Each number is 500 + 25 x the weight over its row's rms, rounded and kept within 0 to 999. Layers, rows and columns count from 0. Numbers have three digits each. The size before them is the row's rms in percent of the matrix's.

# up: layer 3 MLP up, 1024x512, rms 0.0928, rows 974-1008, columns 256-383
# down: layer 3 MLP down (transposed), 1024x512, rms 0.0882, rows 974-1008, columns 256-383
# gate: layer 3 MLP gate, 1024x512, rms 0.0865, rows 975-1009, columns 256-383
up974 100:499476532482483503536509499541466512505464497521519442556517500503537474501454487459459532533511504514490513538503486473491498561525487470504485479485513449497510517471500492498484527495455493498501503497479474503510502480534480511477530505491480493482489535456488485486448523455519494501520509463546475507446543515473502523480499498476539537531479473506517468497498456548480501450487
down974 096:496510492515496480499503540508481514496526488493515516488495515465469520439512487488472538486541499467510505482465499504501524465496485497540501508479483520525479502502490568503466520493558514510482427480482541528496542488491554477487451522477518501517498517502489459492518465475521490497470479503524501514484519490489504538511514466499527485486494521515511515512484521515490502489524
gate975 099:497452483502540542499519547470486520493488535483507525483479508531503475480478529476555467454532505471525527497484498494486543533490507519501492507520503520527495511484502514472485494535535559484474506544522500518502540521516463526490493487558500523453507496488538508510452529515500456516511501513497508526493492539462487520563486460489487461535507479506477491467484464523544519508528
up975 108:470522500469474487483494498505533506497502513476476514499484520480508464512477489538470516517508490526514524457511539471502495495498516458484492500523518491538469485496512477528503512544497488552499491461487492531534467453517508488436511522453509543563454496485477515528471478461506484516484539476500526510487514486527521484491523529503514523534553481523516527507538516495491496510507
down975 108:515532481505495441489503497508503493519521503484511524517459503484446513506507505487520506522483518496523548540518503499499514509497542496460476482521489478519513498513480482518483545523513464499533524520525482531543503503497512490511505523479494519531500471529495503473489479489516502493493504481489514466526486500511493476512482540482529500535496484518518498506490493463464511561510
gate976 093:531501500502503484496508528503482535493490503519524540502508496485530495514516498507489528471503506464500496502542521503506545490473461481471481460513544482470468551505472483499501509500538508552506460523489493524476517512500441494522500473510525502453512540471531501519531576495525509508502503546492470541494498474493543548535405497500544470502490497490512504555487546462532519522477
up976 100:508521512510503490534473459485515522540493480554541500524495499498497458499483460517447540512508510502515498475533538445524523498496516476506486523501480475482540483532474493499495478521479458474501539467556553509504475457495517528510508514497508479477509483489497489504480483495507525477508504505474536526467488476509490518475548495503497491554447506491503466531569468524489524485443
down976 100:486508533458489475496480493543472511494489507552520510483497505436495447512500541506464488494488522501548520504489502465510551534493470436513489472545514501497526514523509484515502503542501478486542507506536467493488454457484508494511516483538487534500475468501503441481502452506545513531493485471496471495456498480469481520507503425483483503506493551496547495498507488529508524530526
gate977 097:532460527489464487479571505518485529483497524518460540530479489481518534511529489543450525495510448501514485532457514511519533496501510482491492471522514488477529524491496462516540497462478544499484517481547478532495512500522476524541527515486501469455484492452476486550548521480487497530520475519575504492501500486502527507479448477466524548498519508470505507505556474522488539452505
up977 098:487465513500517499460501478507483485514500509495454526500458522476474563479518518492447515486510504493511543547481491505479484474529492504464474522491505499495503491531481515513462503482481494543489474506508488505473467507464510490506484530514548502500502499516520479505477468512523567503520491467525516513511475493529555504405523498490489521508490504505503521541480458511560496533529
down977 098:438534465489480472486499575502493463518464491536490486503530547452505525495535534462510537507502510512493496496531516488504481464514525532514518516514478541488528484519534517497511506526487471486524477505499504494503512537475446517487498514529494525504484496482509470514522482478488497506504512501505478529486480536433519513515465511538467453498492515463471486535497514512513465492528
gate978 099:504521486548512483485504523544532470484536518516518442485507465500460483494485492467478524477541517481473504512483519548453529473515501543461531495497479506426499480493469506476489500497528502517511474515467455473510517491527519489495538465510521506489488515483471453467523438510509469495518539472523505480517495547502495503526480483520499444470538507527507497474502492497510460530476
up978 097:522485484493467536518472513484524494533522479504513492490498502512502534509473521461527487506533515463506489476503493512494483499499542550475495468505538480515492535510510479467498477501546481496488487468526511536498443515526481525533485554476508509550522522528499483540494503490483504537476511499490496511501501519484539535498502506508468531494482479542559496487507452521469481513509
down978 097:514509502520490473502537504545549472477489542522507513513467500506492526518507490519495474461521510472486491485510496541504520461514447476462494536521552489499480530502539518494527499524555513508483500474529508479505482493500506524475467521481499457455518512499507494484458453532506498534471518513522487491469486531475496492509472475533531470500467516476480531514509511484511453458479
gate979 098:476523521439447523489455505493509490484500512495499518471513488512524532500518474512507531525528520484537509484472496498504528512487467496509505481515484522485479465489484487436491467503483463469511518525502522488504450538505493495523493492507493459489512508508481525465529512445492505490511522515502483530532546477520518454457510542493533491516472522473530516512506495507517520508486
up979 100:541491478461492471436546485522481501512529510504530495543534472518488509541511491515513491483486496438507530466495549512474485508518540486518456492548531509499489523516519549518509515457482482515509532474467530585483487474532487480567552536497504509489514493545538491493479456516486547478467517554512501529517510505514532521501529473502520479482477466504507548511517490494483532532471
down979 099:515494500452482457502507473539506468484492508484511540539525468546512509526507492511469540496489506467478535424443500542481465546497502462488464457498475506512473528518496552510498478515459455505522486518477507532484520505511502493487504522484518528501503500507501490515511502514536514512514504532491509490544516501493456506509469510541511480474494517513490569492511487485523507485447
gate980 102:498535529509508461494490505495500501469498495500517563474546479511484510532456531527538510467541480552532463464509498499510518479525473495508448458541497442473497513498520471489511474509447467536500518508492497499501519472497496513482445513480479472476501460489538462505478476488513493457531510493481492476525485510493463492489518509475502500544492515484512538470484477514494530494499
up980 103:496507439496500517467557475478441512534476501504467536536498498515505513484493481471497509511508512471482505494556496495477536469487428457503487492479511489505459467541474500520512517482490499528533427487464524522506449524483495511551546514559507507507522514492504487507481479515522464477498498506524509474513465510456532459505463471513504509519485521500503523496498528491509449495451
down980 101:498496523481453509480464477497521508499439532507500464550495461457504511462501469488501488472467500516502495528531479494546504458488532521529461476464505452508481486555462484528518470493518521516520495501461525500529472522537486498504451488523485501508525497502490472500492514484536452480500527493475526527514507482452486457529483502515539543478506516521491563497510487493468486503526
gate981 098:520527487476508518521474512484512546517497491484504564475478503507559502485465534495452479523520516521500511508493490444483511487444487518496492453531513521491525517474453548507494544510533522568480524503540469470502494521425484511488517477478485499481489555458562478533462505566527477497463474529530561510500545519498520491511472497515520478515476513497522476469518488549516492526462
up981 096:501507545468487496456545536494467536537519509496534506529500514468434501486516515444502508486500442503497493490498509533525495493505460509488482512504491512524531464485517485448499503502510483487465453498468508521454541493473510523534470498505463503504476510485529477511489527500491501488473470495520518522477511499530510522528486507506465498494476483545476546507522493523481519521512
down981 096:501441495513500536489456526511507518506532512495487503509468493481530478480497488530536462509547483508509499498508478498547490496486519455508508535509528482506481511471496556503480519484534457483510510476501482492525456521483522488513494493452495533499472491489567510509520493496538515496514489491498496513545521532490504526508507491504510491496480481537453528482459503489472556502526
gate982 106:508471490502518502524466502493499526517507505433488534471474497515512485516490507517515504465516531506510512524527527489515530499498543461509471460558521473468503501523494460549517516497470510532499492519485502441548519548493475521518470511530499535488561479451489552498483491457511521489509494473540488533486465474467501465514495509533505484523487518491487512537531497454535542531508
up982 098:525529551518499499481530482506489521502512463508481484525485495483514514460473492485468501494527521522489476549531531524466467516521534474467517526478489485503507531521518509505518483498468523530495494508494504426488503538523468480492490482504509538532523511520514493502448480484493496480537512503489574509512483512538504469503480479506500466501479495488489501468481454512525473523446
down982 102:509498515544485465513526463519506513473482485456569524492434491484499490510489513506480498540503526502429510512535516487497517519518560497479478507522505490533525506488466492529489482497455503483498486529484528499533536518531488487487478539491504528487540494497514491509476486464473494508517508468491531547502485467503495438512431471528490495535504480516518482538514490519543522505502
gate983 095:449488492491497469500503485506487513434480496495505496457493487528433541495479503462450533546496492481480488524488493514522494555471485508490512473485469511564518532487463484514507522473524460525488445433505493470535486482510493519518526503534475505536471496511514516500537504548469472501488519568499507464465512492535490548484471534530492464518512484497475543511501531498524508531480
up983 099:483479563487506508483450521497492517526514518517474504540530529448521456471510537477544498506487459501485488491506495473511526471503469526525516513506494481495526511442500522496513500486490499505519490530467532516486499528510490491472505537483503524474517561529519514511500488510547499530527560530476534500498512503485525483481487522455485488509487511502484536525528461480516507494465
down983 094:507486577466483472463518456481495513524494485492504506503504529455481502454541510481499505504473486492457496485470509499530471519503491507483494495479482495489497520481520562530494484526469500496513491500552523522492478511536525488498501555484535511476523524505521524503500475506461454486469543513473515481527473487519516523500492522505513521486498537483485525552485498494491495481449
gate984 100:476518534475493486498466456480487466507457490514563513503523492510499505467498495496524483494532480464496507469494502493490467487485492479539512495513549492475505498522479531492520530484485510504474510468523510474495497550523495524504505491526482522525492478496500485481526492507521496514518537518530484507485519484493468456457451509496455465462496516556485519506491532480530509521492
up984 102:480545474471500503458505518509511499497501488511446531517463515495486480489467503516550507509451505516460485492496508531493474517500565541487461476502495510507483480466510534503516535506470530468531528520491502494485482522472508497527508514519502551480522461505535501511504504511501482481524489519509512518573525509486512509536438463519502454530485516538532523503460504457543472496545
down984 101:465580489449515473498524510511491528477499481471492540485479482533508499493491549509507519458456492499504454555516481518476511491518501478451483504582496509492488483477500494461478505492460486464497501505511493547438475503527503474496554509502506498497495473525475475486492484491478507475493503495492516509544510515455526519532495455511500452537498478511475504422508489481531513488505
gate985 101:515502496509512499504467511495492485481495482492494471475533504486516545502444492516511485478495505477461508516492518504486535537492484513504503456480514507502513522474496474511480512547498525498485489507511516493522511514512486545464480504490493500477498509464494480486539486476481481506498511548520473456469508493505508503487532516498478489481534478499462476451489494528473520480500
up985 097:561482461533515483554515513490490470462500471499512491455519496509513536450460492482470492499492458507563471561463523548521534513512515531551523482541505495480485489511509472530506523512548503479518532508468493530464549472513519495506507487508491485501477501461475472556461528505484474548493496484522514520490520470512514540487469539489488526490547494536512507527488501486494519478520
down985 101:512511480486525493551505449465487470509524461479517505468520528537479515478501498460504488545488497546529498519536526539513475490466506525516544450556457511474499511527466497503513505551494480476520520474485501480460525537489493535507480475516482517484513502470496463516485520453507537515487459499490503520495490506486493486468512510497482541491503507519553522542500498512460517539514
gate986 094:453526486513490483479492522527483488486469482516488496490477481486554528491536482469501475519502497500483496470523453468502455512466524506492496538472512494501491532507510474474531469540476490557448506508496537485512521485512507517504483560486511482504534489513531490474491566522513559506496527479459483499486515468457527552463499489483527531528536488520513496439521503547505526495495
up986 093:519504491482457472462465491500481542478488526490517482477485493424501512514446490523525484513488496482474526484454539464488521495507529474503502510492486534518481509473490504493481503486525442492510522509474532464509521487467492492506495499511489449425492521469523503511523481487505497539462479517505462533499500543496529543506511546484494501483522474466523539502485539439498514535491
down986 097:518503545529450475489481510472483511498503487481489493487518468451527520451439521502468511531491473455499530480490505528502486527517501496509489524526543510532508478479475500480476457497491526533474529496512489485492473490488506495460534510475497497497492493523516527536477517496489510515460537544460519489495500543501509512486459513480535509472453466510530544481517490497468536489474
gate987 104:503484521515507436503542560537506486499498482484527494505497498477573471498483463498509550493542512499500542526505522480497516475501506486504537481548518528481449554506485478501517487517473490507489510511474497485498507480526450517536507485548478445471500477500493514520490504512484484517517460496512526472482485522524468506501476502519504475513520464493514490444451543520479480510483
up987 110:491491550499497517466473496469495451507488469491460504456501457530475458465468493514515518451476493521502497518488466519492457454525504493492517465495490495500460442536501515442471539508531501484510509466524480586493483510466522511486461500512518543546512497454505492484509468460522452509502508530469513487482524487493553480457443545489539528497505475479503509516480502476505536475523
down987 107:560520477473494525473477529519538463506475527462499505453477501494522485486479514520496501478489515530493519493483466508535480483504523500485524508497488446520553450498471502492520526543497485488507503504517503521515513475476535450466517521537538477546517519446491482508513505470503478511486473494454507431470502495506501499448487534513514493470518560490533533513544502523540512497487
gate988 098:545517513478480484477506499509516505507503465514490519542467503519521495487497505523498489500502545475488470473486499454506472506509517468487488541522550487453479436517526540512479499513499504509507464488527495481541487521485459459516487496501482483502483491464492515485505526514506497536530468529533507508470461518500487479490529478512548504530569499480529500523484532565489516508499
up988 099:488510460516482498451524524483511449526492522489514538467480491524504513512480535523508512505486512477489501461468555497495502451479508540541500510458505498441514468445525502506495534502496471521476497466519479504493539511489520468503539546508494520480516492507499527531515497500497483513487516475491509467539482491476515500452521472476501513504507484445493524485526509473489450506545
down988 102:457546462499484474471494564501514475512462517498482525468466509525488522481488495503488521490509478493519558514490534513464510499485513533531505488518526454448481458472498510468482490513479477529522502485530476525505490495460549466538522503548471521465495514521510516537489509518499495515505521496490526529544481549456513511487468489480476533478453461481513503497479502449500491488490
gate989 100:498511523489495444452533500503475511460487460470506509510473484529490488514474504423489476470547511485499484500531444535503512537514507539530539477473482509538503520494453468489491508484545479482483454519520468508498490507441493432553565496469508501516468500496492475469477506509532530466509490516505514494493529507538475520515456538499520433491482472475543496508511538472500526500505
up989 101:472505515543527489518554518433463527486515503496469461475488495529493477482454518494487493505487454543463454485481503461494520486497497455466493510478487466484514544487526493512528496518538512467521475515502533513506512499500520481493495487502465467516461536542524481500479490476515484491513520482477500480513481481487468497509556483487489451538496479546529479524489458470536492498518
down989 101:504501526460538491529539534482512522490538493540512490484498529519478457503495484518511509539447490499545474499475501449482488476500531495477477539540477471515521486517533478492463513541472508494510553512541550532530560511473487523459475474528501513522529493480499487546553506484491485484491544496480494477485515498515502519500560480466457516503514469503497491483502472550495507493502
gate990 101:515498480515514477504521478499504525478515457496486556519532481491525499486509519502510521436513529504536506497511569528478496528444466498497488492519515517483554438445432501505445522528519528471473509472504491491503471507522478510538525525555484525504494554434554460502498496515499488518549504481536554475508562511505485525541450452442500515497488506474494520508502535549483492513491
up990 099:476507523498494493507521476504494516455483488516487472505509517488523488541534494500516487475525541465491501479490535505526498514459504499517502528495495494469492503463497557486491480494488535496501509492499478519506508507464497504473486511510484479531520541472482459496469448520523497497484460479469520509531471472502507500473441453477490511507457518479477549490507493516524484512482
down990 102:494464508517518477494533522518504505494498492521502549543540523496497544474521522478506475520524494494533497473529515528483490548437521518486481519497490495509495508510465522516456537484505514508498503461491501519499495514504521501558505526532501515481499505521512486503513488523504537470554474491463489513529524478507529523513455476463478529496547512467483534477509509495438485520464
gate991 104:481495521502512517467467548515481499482512483488554518502519486539476484515508531472506514479506509526484479507537516517520522501492506528483515475455522511499506516509478501479471472486469530509503521507561474501476509501484518499475476507461514541437505507514513521501486481513480501459518496539480523533496510536553472490474559494485457459496441454504487529514468512511481513448505
up991 110:524490506498482495467513483485454475502507472483479494499522485504486553509467461506488508487472497531488481534479461489475470505510458481555515457473477486489504479483488553522530532492534494506491517540480505492485513489487517547527487447504493511516510503479515523504462523546496498489473503524473477493538518511485535488492508498505529500534510480510508545472488527513520469520476
down991 105:530472487464494461485510466492469468548526496498485501488513524541497553470486472520503510497473479510525513469483488493466472506480474501500456459518495494475451517503512544504536516488481539488530491501493468456506452533508537526488523478506491483506473490452523506507528485512447478477504516543507481497473507491542509539517547522543528478514498469483522487522491516487490498515545
gate992 100:476490499512490503492516500525548458520534487505494535474498491472502493517501498517496474495472509468480502499496495490486493535517477515481490519510519470525505486452482521543467527482460500501488492513526463483486514429474502487473507496458519512525486503456512527468525467480457495526492505481507544533493528505512482489536473491504519457458478502574471523470479528513535498499460
up992 100:492505465508521514516454461480491507485522498515518471536505524496540530469511525484475530515504481493526476484480483496497507521523480468469556480517489505476523475500525536496510505483478487507476534518567530551524515499490474467484518483531536472511478469462468496524484483518515533515455509484495527512516516516485517461496534487519496501479468478502478503487483509476511451493512
down992 099:510528457484500503493513476494541468521487490454479520500542486503521514479507543531523523528479463490534484477489499527506465488526537531545498530447524526499455492536475503485488489518484543513516539496523489416516493488499534492498491492493509475443471469514484552490514493514474464517495500503468511548466521482461565475499513514507530499484482541493518527541485525527494522502509
gate993 096:479486486483495488519515511502503476436466544476485551477455469495471499457477506517506528508530494494495533484518497505511528507522511498516472455505501433512492462475507475519524517478495500455438494480511516478533499555488531519512492486481488490461477464536524541506537506506458485514556531473463489486532530516515511526502507483493461518496510491511496504460505517533489505462529
up993 101:495520514483453483508478555486508488526522501489487545481499484498504532473508546528481474518503544497482501519468522499492514511511557467453505488562510445500498471500514492482537492531508488462462491493520445495439468483490491485524474536575489444484502473460496501549494485491490480466516526463445491497513484472539485522491479493506481483523514465490490497495557544517456489505534
down993 097:533498515530524521534463532519474527478466512490518540497506478493535494491456519539523486509483473506473492476495539481469518559468540506508467497500510476485526482496539489492496560485468506497512486492532474465518456541479494515519517526495470478516534489543491509492507471489511476474519524512476503526528458486464509459534519474486513528504498510467491509471497502502508501483514
gate994 096:497501517526506509447522465514506506491494536487514516511495521549491502491514463515499478523479522501532494513518503551466464458484484525562494498509512508494527472511534443536502521482486492465493506499522528521461474558537492447509525510476522494482498522478517481468538543472530455537506531498470493489487495520514480506521431495460497466475483472532467494476481527527520492487550
up994 093:521490530479500471501497487469509535511540510496509494514528515505524417483507527493499507456485520522469461474529486456519558502484516520541512459497525535533449519512492482502481473504468507473523446511508475511450506503479506541440493468463520485468514496488516512506550522513494510505530478471499506513492540488484499478489503551536508482470511516515571523512500479536468521471517
down994 094:489443487506518542492502514506510539482518473543485485491515496478524462496507455485503520462531496530505504498496508467487518461491505513536497456463480511533464485507499564508511520484516514482558554487480523482501476542535534542532527503488495500474501565438504470511485510498458498475505469470554530514489489475471504479475479545552498489502510491519529489504497489446525486448510
gate995 097:518529492485497481506514510467539501509504519509520527512495475476469501499443518474491531475511484526477493478467474496514499505538463501463504491507453477510473512486470501497524485522483473525502469472477485464537539489528478501495495523483512513518528513492532499518497496482507526513490500500460443517494449493533509522538500551522478507500486469482446523541503483508520513456508
up995 097:448473489487459490496507481481482473524524470490510493555507505496465554492529499532485487496478451485495463550493449519540482490534494460518499487460464515496487480513487536505481440489508525512450444495516463422498517539458493505490469493505533543481513523482459465505496530506525453465533517511489513538495526503509519466485494479448488468501513484464541503509456491530505503514499
down995 099:458521543481483514487512471490528441498505491552502480535536518467483514506478518477505540548516523504483467513531498480515478508534470445491487474485522521525491531505464516486505473507526527525507481483544500467502468500516505537508511457509482523501514532496457471475501513494529491499518484450501483502476533502564501470478523490444478491487529494471510494543452504517506524451482
gate996 103:466500555499503515533473521466497485495516519537476485515462480497537516496492524512449510458530522535482492504493519476563488531499552518485529423534507478508455534518502469524503487517490501512489488537497468477521526452477476506460479513489542528505477512524502510475517450501520478471506508478451485525516483500521507504489507501492492451503501473499518496459532522502490492461499
up996 105:480470480489533492476506499497497554489475442535457485465511536522519504483505495457464507504518448450545448535494489514481466510507524504548540480485459532518503477485475483474459488487442546486462490503509503467483527518482485522513544478555506533482491494482509484517482495483532521541460477454508539518513484500507536498510507488493467508499521478518460480543534534527473498521543
down996 104:539517462519504475519530456500551511549478533482473492470510506505522484531513493478538516523539500485487501470476493556547465498478488480463515474485497532523475491470504471483522500512447524491546490491505502492486498543491471482488494492502480527483496560465496471509467500496539458508449481486455508524470462512491461498479456509500457515493521488465476480552501464495499499483470
gate997 102:507496545492547530527475500520527483533488495494511475487466483476469501504483497506493501480482495469516503489514509514529532564498544527487507453482519520463505508503538506493496479535497522515513472472508443511471535518512487505488506503516540556509486465492466506554537469455499488502528524519530492514502548520524510518507509490486476494470469524513514517488488523526512506528498
up997 105:507459550532475469473521477510505534485499531455522472480450492478503463525488521482522493514506526529509515472504504503535503487490519504456540498496461492550541548494490527498504489509467529495505475500478534505505476498501499479474483510523489507503478517498499462568503478488493462469502496518499465451553469508501461479470486504500471468455505455515520511502478472487513526521515
down997 102:469463548478486494467500475527541532524543491502506482501509515462531513475475511518547516457485511512481491432477562509540540491479514517520519508465472495498518490520538550502459460491508520512528472502484540567527511498541511530473520503470488502505506495480525477506486479464507476541520527518483535461518459528543468485489486503485473518457514510511500512499479497496499531545481
gate998 093:481532484477514533492501485513480528489499484533497518519504492476497478477499492516523549498526479439509529530488472499517513489542499565531487462545499490497517527502505504447515547501482535493465546487471554492494472505476512492519491538477515535515499537567532459534485512494519510465497531527509439463501507479494454543535527473505532472485490458496488516553466493489504487465474
up998 091:466526483477511473548500492486517503500511573515524504491490512549493521510498526492464485490528538494538498461473479471477468476495503537558481540505536520496508492517458498458488445487514468487516467505521486493531498532488527512535495498511527518526479472466466539507513475477484492458489480462503483488496521561475537520481462490446471481513485538499494494492513496538495491478534
down998 097:487511516532517476515510527508494510496506506461504499498506514525517532561496531529479514496491484534447511517522519522516522508482511431469498468500496499487500481497486519540526463515510484507496471521533472509483537496510500478518499467483483446515483447522461462526504504554494478518465517456495523510489508486488485445494480471463528526527477467483511491503492526480465492516452
gate999 098:524501497485501505491486491541518455459481508500519502518441504476513502511484459505484470514500491524502479529519493502487508539507503498463480495492481507500486478518497514509512526483456495499488501469526515508500498478505496487477521503477499521517505475493478525496451529490506566435488478507484534490487540531541478503533509512498515520509472476509504506489525504465495539522540
up999 102:469473494495492461521508516532474468487489483516513530489535522466507504503525528552486515500464497501510510511460483500501488513488507529515531465491508491534487535549475512515497500519511477463523515480512471512479483494570482504520455523509462487505514487523463486465501460506548543509486508490530469514478449468507487529477469488533517494478511530535511518503536505506515529507485
down999 101:474517510540544455489486492518507511500539491526519468510505533506478481514507540427551482486495555502554545518525488539533499516516514475500546488499512479510487557504468498509500467515509512460478526465540504493487480467489488473499517465517499503515476453466506505514506507485535522485522478476461517496491450475488495529542500479506531503519509526458462435491474484512475453523504
gate1000 088:512497492484495502478504514497492528485469516473516516482479541520465521473505502537573511531529489488525491489490470493482508462500481515513508541459486487533515483525487483491522478485532504455475474517509546488474489504474484487563510474517434490498534505529499487489478468521468483485498458525473497433510495505478489464494485513506499516519487494523507496476535479446526477484514
up1000 089:494524485506494476507513525473481484482467525510520535473526489495487498526452535519493514510508501525524488541496507494480527499524501493480509509444472536479535516499517478505549476488447489526472489495474538513457507477484511490507515509526480540507497522477488481499494464469482541527481473502491507492474501478501491470503506520431505505525454472524513496466542491474513508524492
down1000 099:505503517477488499502477483523529520493525473518499460508493489493524495516529492479471488518450463538466505496503477523498496543481520508501491438534516518509471499534485531500512526510491504528518501516521475495526498514515483560478447513477556532510470483462530514490505517499530509519523510487521526538494504481532463542514490480528487495520527498463470488510494504550491516500485
gate1001 098:499482501505506468485496506456533486497513467530526477499538497505542514500568479491442455518491499478526506463488542494484471510503488519522495453525497523501504515492498482493494529512497509510513480503486504515468501576503522520503515480487483505509528531499448518569518504468508485431495512489513515487543538494532481516493456519510519468537519523486506476475475511521495496531492
up1001 095:443515491533502485482467498523478502503500477523499455493482538512465489521483526488513428493499499500479514482507476457484521516497518492509499469490510528487503503522499526526493485477497547466539505514486491492458467512478516507532477486510487496541491526494489508507510500552531515509464532471457483522493532508513518488534463490544523474496487475522515506495451476514536519508487
down1001 097:473507512471504541474463488526489502511540482516526477470497497525450507479492539522558510547503541520501447504464513507513505505498485519481515484535536488510479488532510519539477533464507530466515531530498447518491486514514522451503469501480446475519476517505515492515494505508512511504488493503460480541476479493481524478519443481492449493480496493581509487483516481537512527496507
gate1002 097:538466456500467480495476539452533485467479500469509517514504494527490542493530536494483487494539527498513510464478521483522512504493497516483529508496492500485512524504511471537498487508535499442482530492484491501507512475500503533486458501549508511526465493455553519516482510490475512524479509473509522518490472530498484459516501484501479503511511523502481520512468482506498501486500
up1002 098:464473543507479494503479437563508507515476483540503448508518494495521504510516478527530503545458470483431504492503516480482514475509528501499479514462461522477449505543505479466551497485483442505483542495530519479529473448512518486522500466479447471480492497504478559517432492497519560488473508516483480503492487497467524528492488480504544524505509530535478520497470526532503569494511
down1002 097:447485538499497479507516499530501514545513507545488509513494505493497484514492509517517484508491538504443530490515464504495494488534491471511515514514497514493503489529518499494512513488502462487474476505531476530488488532532518468499510509482478559458500493496453447531491514516533527499520523497514515525485490560483531525472478528512546485473491531501490529483535495505464549533511
gate1003 101:554492505502455507478465520475485479489483504469534506526505522474526448522517482511525498482489493498490536494478498461485497531506454510496533526460499525522478528449486518560539464480526469491531503499492486521462480439510510487492506518483504508505490500508473467544494546520491537502509467516505478510464531474509514501547484540468460517493534489544504455486485485493468489494479
up1003 101:496478498550490546522501495494524530503479522527484519452520494533502552517479508461483486462473462499489513507500525485473494541435567492516475523528547493506470435504518499487480482496527459497488501515494478520506516516506462505468528473506487447522530526484520518446486503472527501502448523474467509492522488454482475485504474525553533482492498477509513491459515521460464496481459
down1003 102:489503510531493526448482485519490489472491510547498509492516482516493545513456506496481487455504488486486498487496494539463535492459514510526481539558480490499508436511491495517530500497483457529500485486498506478496485518509457514511503473464483458510488546508538499483516473534508481506481508488477496507509481467466496491493488463545488528488468444496477522547510480491507501446465
gate1004 099:504503450497515483531529533468483475493529494460503478482494520557554496463450507509463531485507480520510513462472447484456496511453506493478510470462501477501552520527509509490506518527514547457497486554490468511490471509517494497489539505532510525499485506514500498500541481505515476490520542474491501506521463499537527495464498470513511490474505477508489534512489488543490488497504
up1004 096:522473490478517476497504470465489513485500496518495494530484469542477525517489497496534557527484526519501492475506536491512469469534521478500493492512491482525510506523476500529487479464489443483537516499488439477472493505474523507519540507465522512553502504505464482451509504467524477461545451496496500470524468496477491498552483527504518485462508504488508501521463512499523470446477
down1004 097:504461490518539528504473486483496502502453501476484475505508538466479538474530534482493508545488500489436490496553531528483484516505503493476508528556485519505496509469514515522493487476535454498489501487512492494527488518494476519525493475479490452505532483527514446478537519485524524542553544482502503473500546496460511475489524557481515506507445461497520487483482554504541518510528
gate1005 107:542481478525529501466499468499483519501495543494515512490483518513495513558523521526511501485554469524507542519517465546494497512522453466491505460538525462519487515504484499474467512457530510528535482470518500499485517510485511504505528532510496526463500470508491523464508507516476477525505518505530528511489475468478470487493523485545518502510556462480444496476522539496501490551494
up1005 100:527502501499517501472495506543482467507518511506432471538497499518553496474479508508516521509506516486525508497458507523467454484505529497490484474487511512503458450567505502470498538505491492486513484507463517494538507498526500461518485494495480451556498494510458522477490463506526489532515546488485471526493511484507515470506510498467476492507503486496502458520453531544478514531557
down1005 109:514498492516554522557507478509534463525546456521415516505516472511524492494524501467489490479504532491536500510460494502472517513490513514465503473455470499511470440535486566536469508530485488487519478494464524509477513525506478492506478488510510485512526495518468473488515526511490484484466498497470492471509472486523540492484465539475489517505465549518458508531464482540459505526507
gate1006 097:507467500511451459529541498452470490465500512488527504493491515477505517530519499486495488511499478543497484458471483575434498491480510509485506501473452497499496481535531501476453494511497510473484500485506473509470509496505506528490520539484514494536425481580515508506532505517495477496518472508491505535497519513488534522496540494524474488475479504491462485504496479508509491508522
up1006 099:511485447495506504465493484522523503480482505527473519490504538553507521469509478471512537492506519455493483465507508498532519499509491513504448526514507490449508516520484537503503474463473474525522528448490464483496493487473486500474529543518492526484525542487470492497504498469530487514512513486496480445527515509489483490494492534535474488488527474495507530488533504458457480516454
down1006 094:494542516457519508519522530473488479502532486509466516498473494512552484513511509517516487476481500509494495519512497485518514483491506524481477468548519461472513509513475490543496468463486509461497502518550488490435472508478459530498526450467478535505490488483510511488542467478509522505484491489513505491451493485486528454495463545494458519510536498472473484527501478485522517494482
gate1007 108:522459492501539484485526475505509468458444455506525497470468508523538510483526518508502537439502523508482482527536508522507508517481526512480448508501475536493504464531501522542499475484496491526533529461557476547503484524493495503500508494527517492453475497488529521502491530533531497447462516546489502511520542521504502471516444476525569464523465483454498477476474511481485492483477
up1007 109:466487497506496525542479494524535538551499476498476518522512507496452466516481465528520497494531520468488454518500501526513483477542526502563532519501522531509543516524478484504528484510476490507452480519476516497537538512466500521512445569491516472468448507506497491551533472523501507516506528498487531501525548465530473510509500468503469552498504524524549493489504491498486507512483
down1007 107:509492503520470482479501484547517544516497501445547504493498525477503500501530479496497489493484532478471509510508478500525503486523529451491529475469539501545533481514505539512521470481495502502501480509512463498477508514467490468509504548474498499488411440497510515532564484515528506474458509502477520513490532516508507507526524490503455565523486501524547503496457526493519572499467
gate1008 101:490478522509525499539505442456526467506516528454472539473499504460504537507509488500545525502506517507520489477519491525508469508543483508539537527470504498474478461460510528470496528558511477481506521493507485450504501482464475441465490474498497506527520469474503510480480533494482482481491434534520504480503474513504512509530475491528532528487526491536514555516486528546479512519547
up1008 096:481541467553508449495528497495501537472553517565478480527487507497466517578498487515518476470493485501525491515483479475494512468509513498530503464478497472486559491516474540475516481471485523521500486491457532540469445491488511489520500436515536499496499487517480472520495519463477482534500516484490474488480565492518500511439458570496453530487492488479476506507496515532504519472494
down1008 090:499488493492504492528503469462553519489496507513446467521473470500481501488521476490460529491530492528461496466498494499479466494474513473512499481564483473510539489504497492471477483541462499483489539533499472543491507485504490483488492502521531528451521486504489506550517490528460505496526489530493496495499511537499484494494503530474469505521491473507476519467466545477506490505519
gate1009 095:489512525478470488501460508477499487511511483521482484507480477514536481531470495498504519537483512511470493496515475457506447539500544487490514545465507542478493531538494502474489516495454487485502490459502462519468530483552496474493428552522541510491447485507490500496550441523472496518538506507516507485508510459512491457528511492482512528510477521500514502485489515499483511511477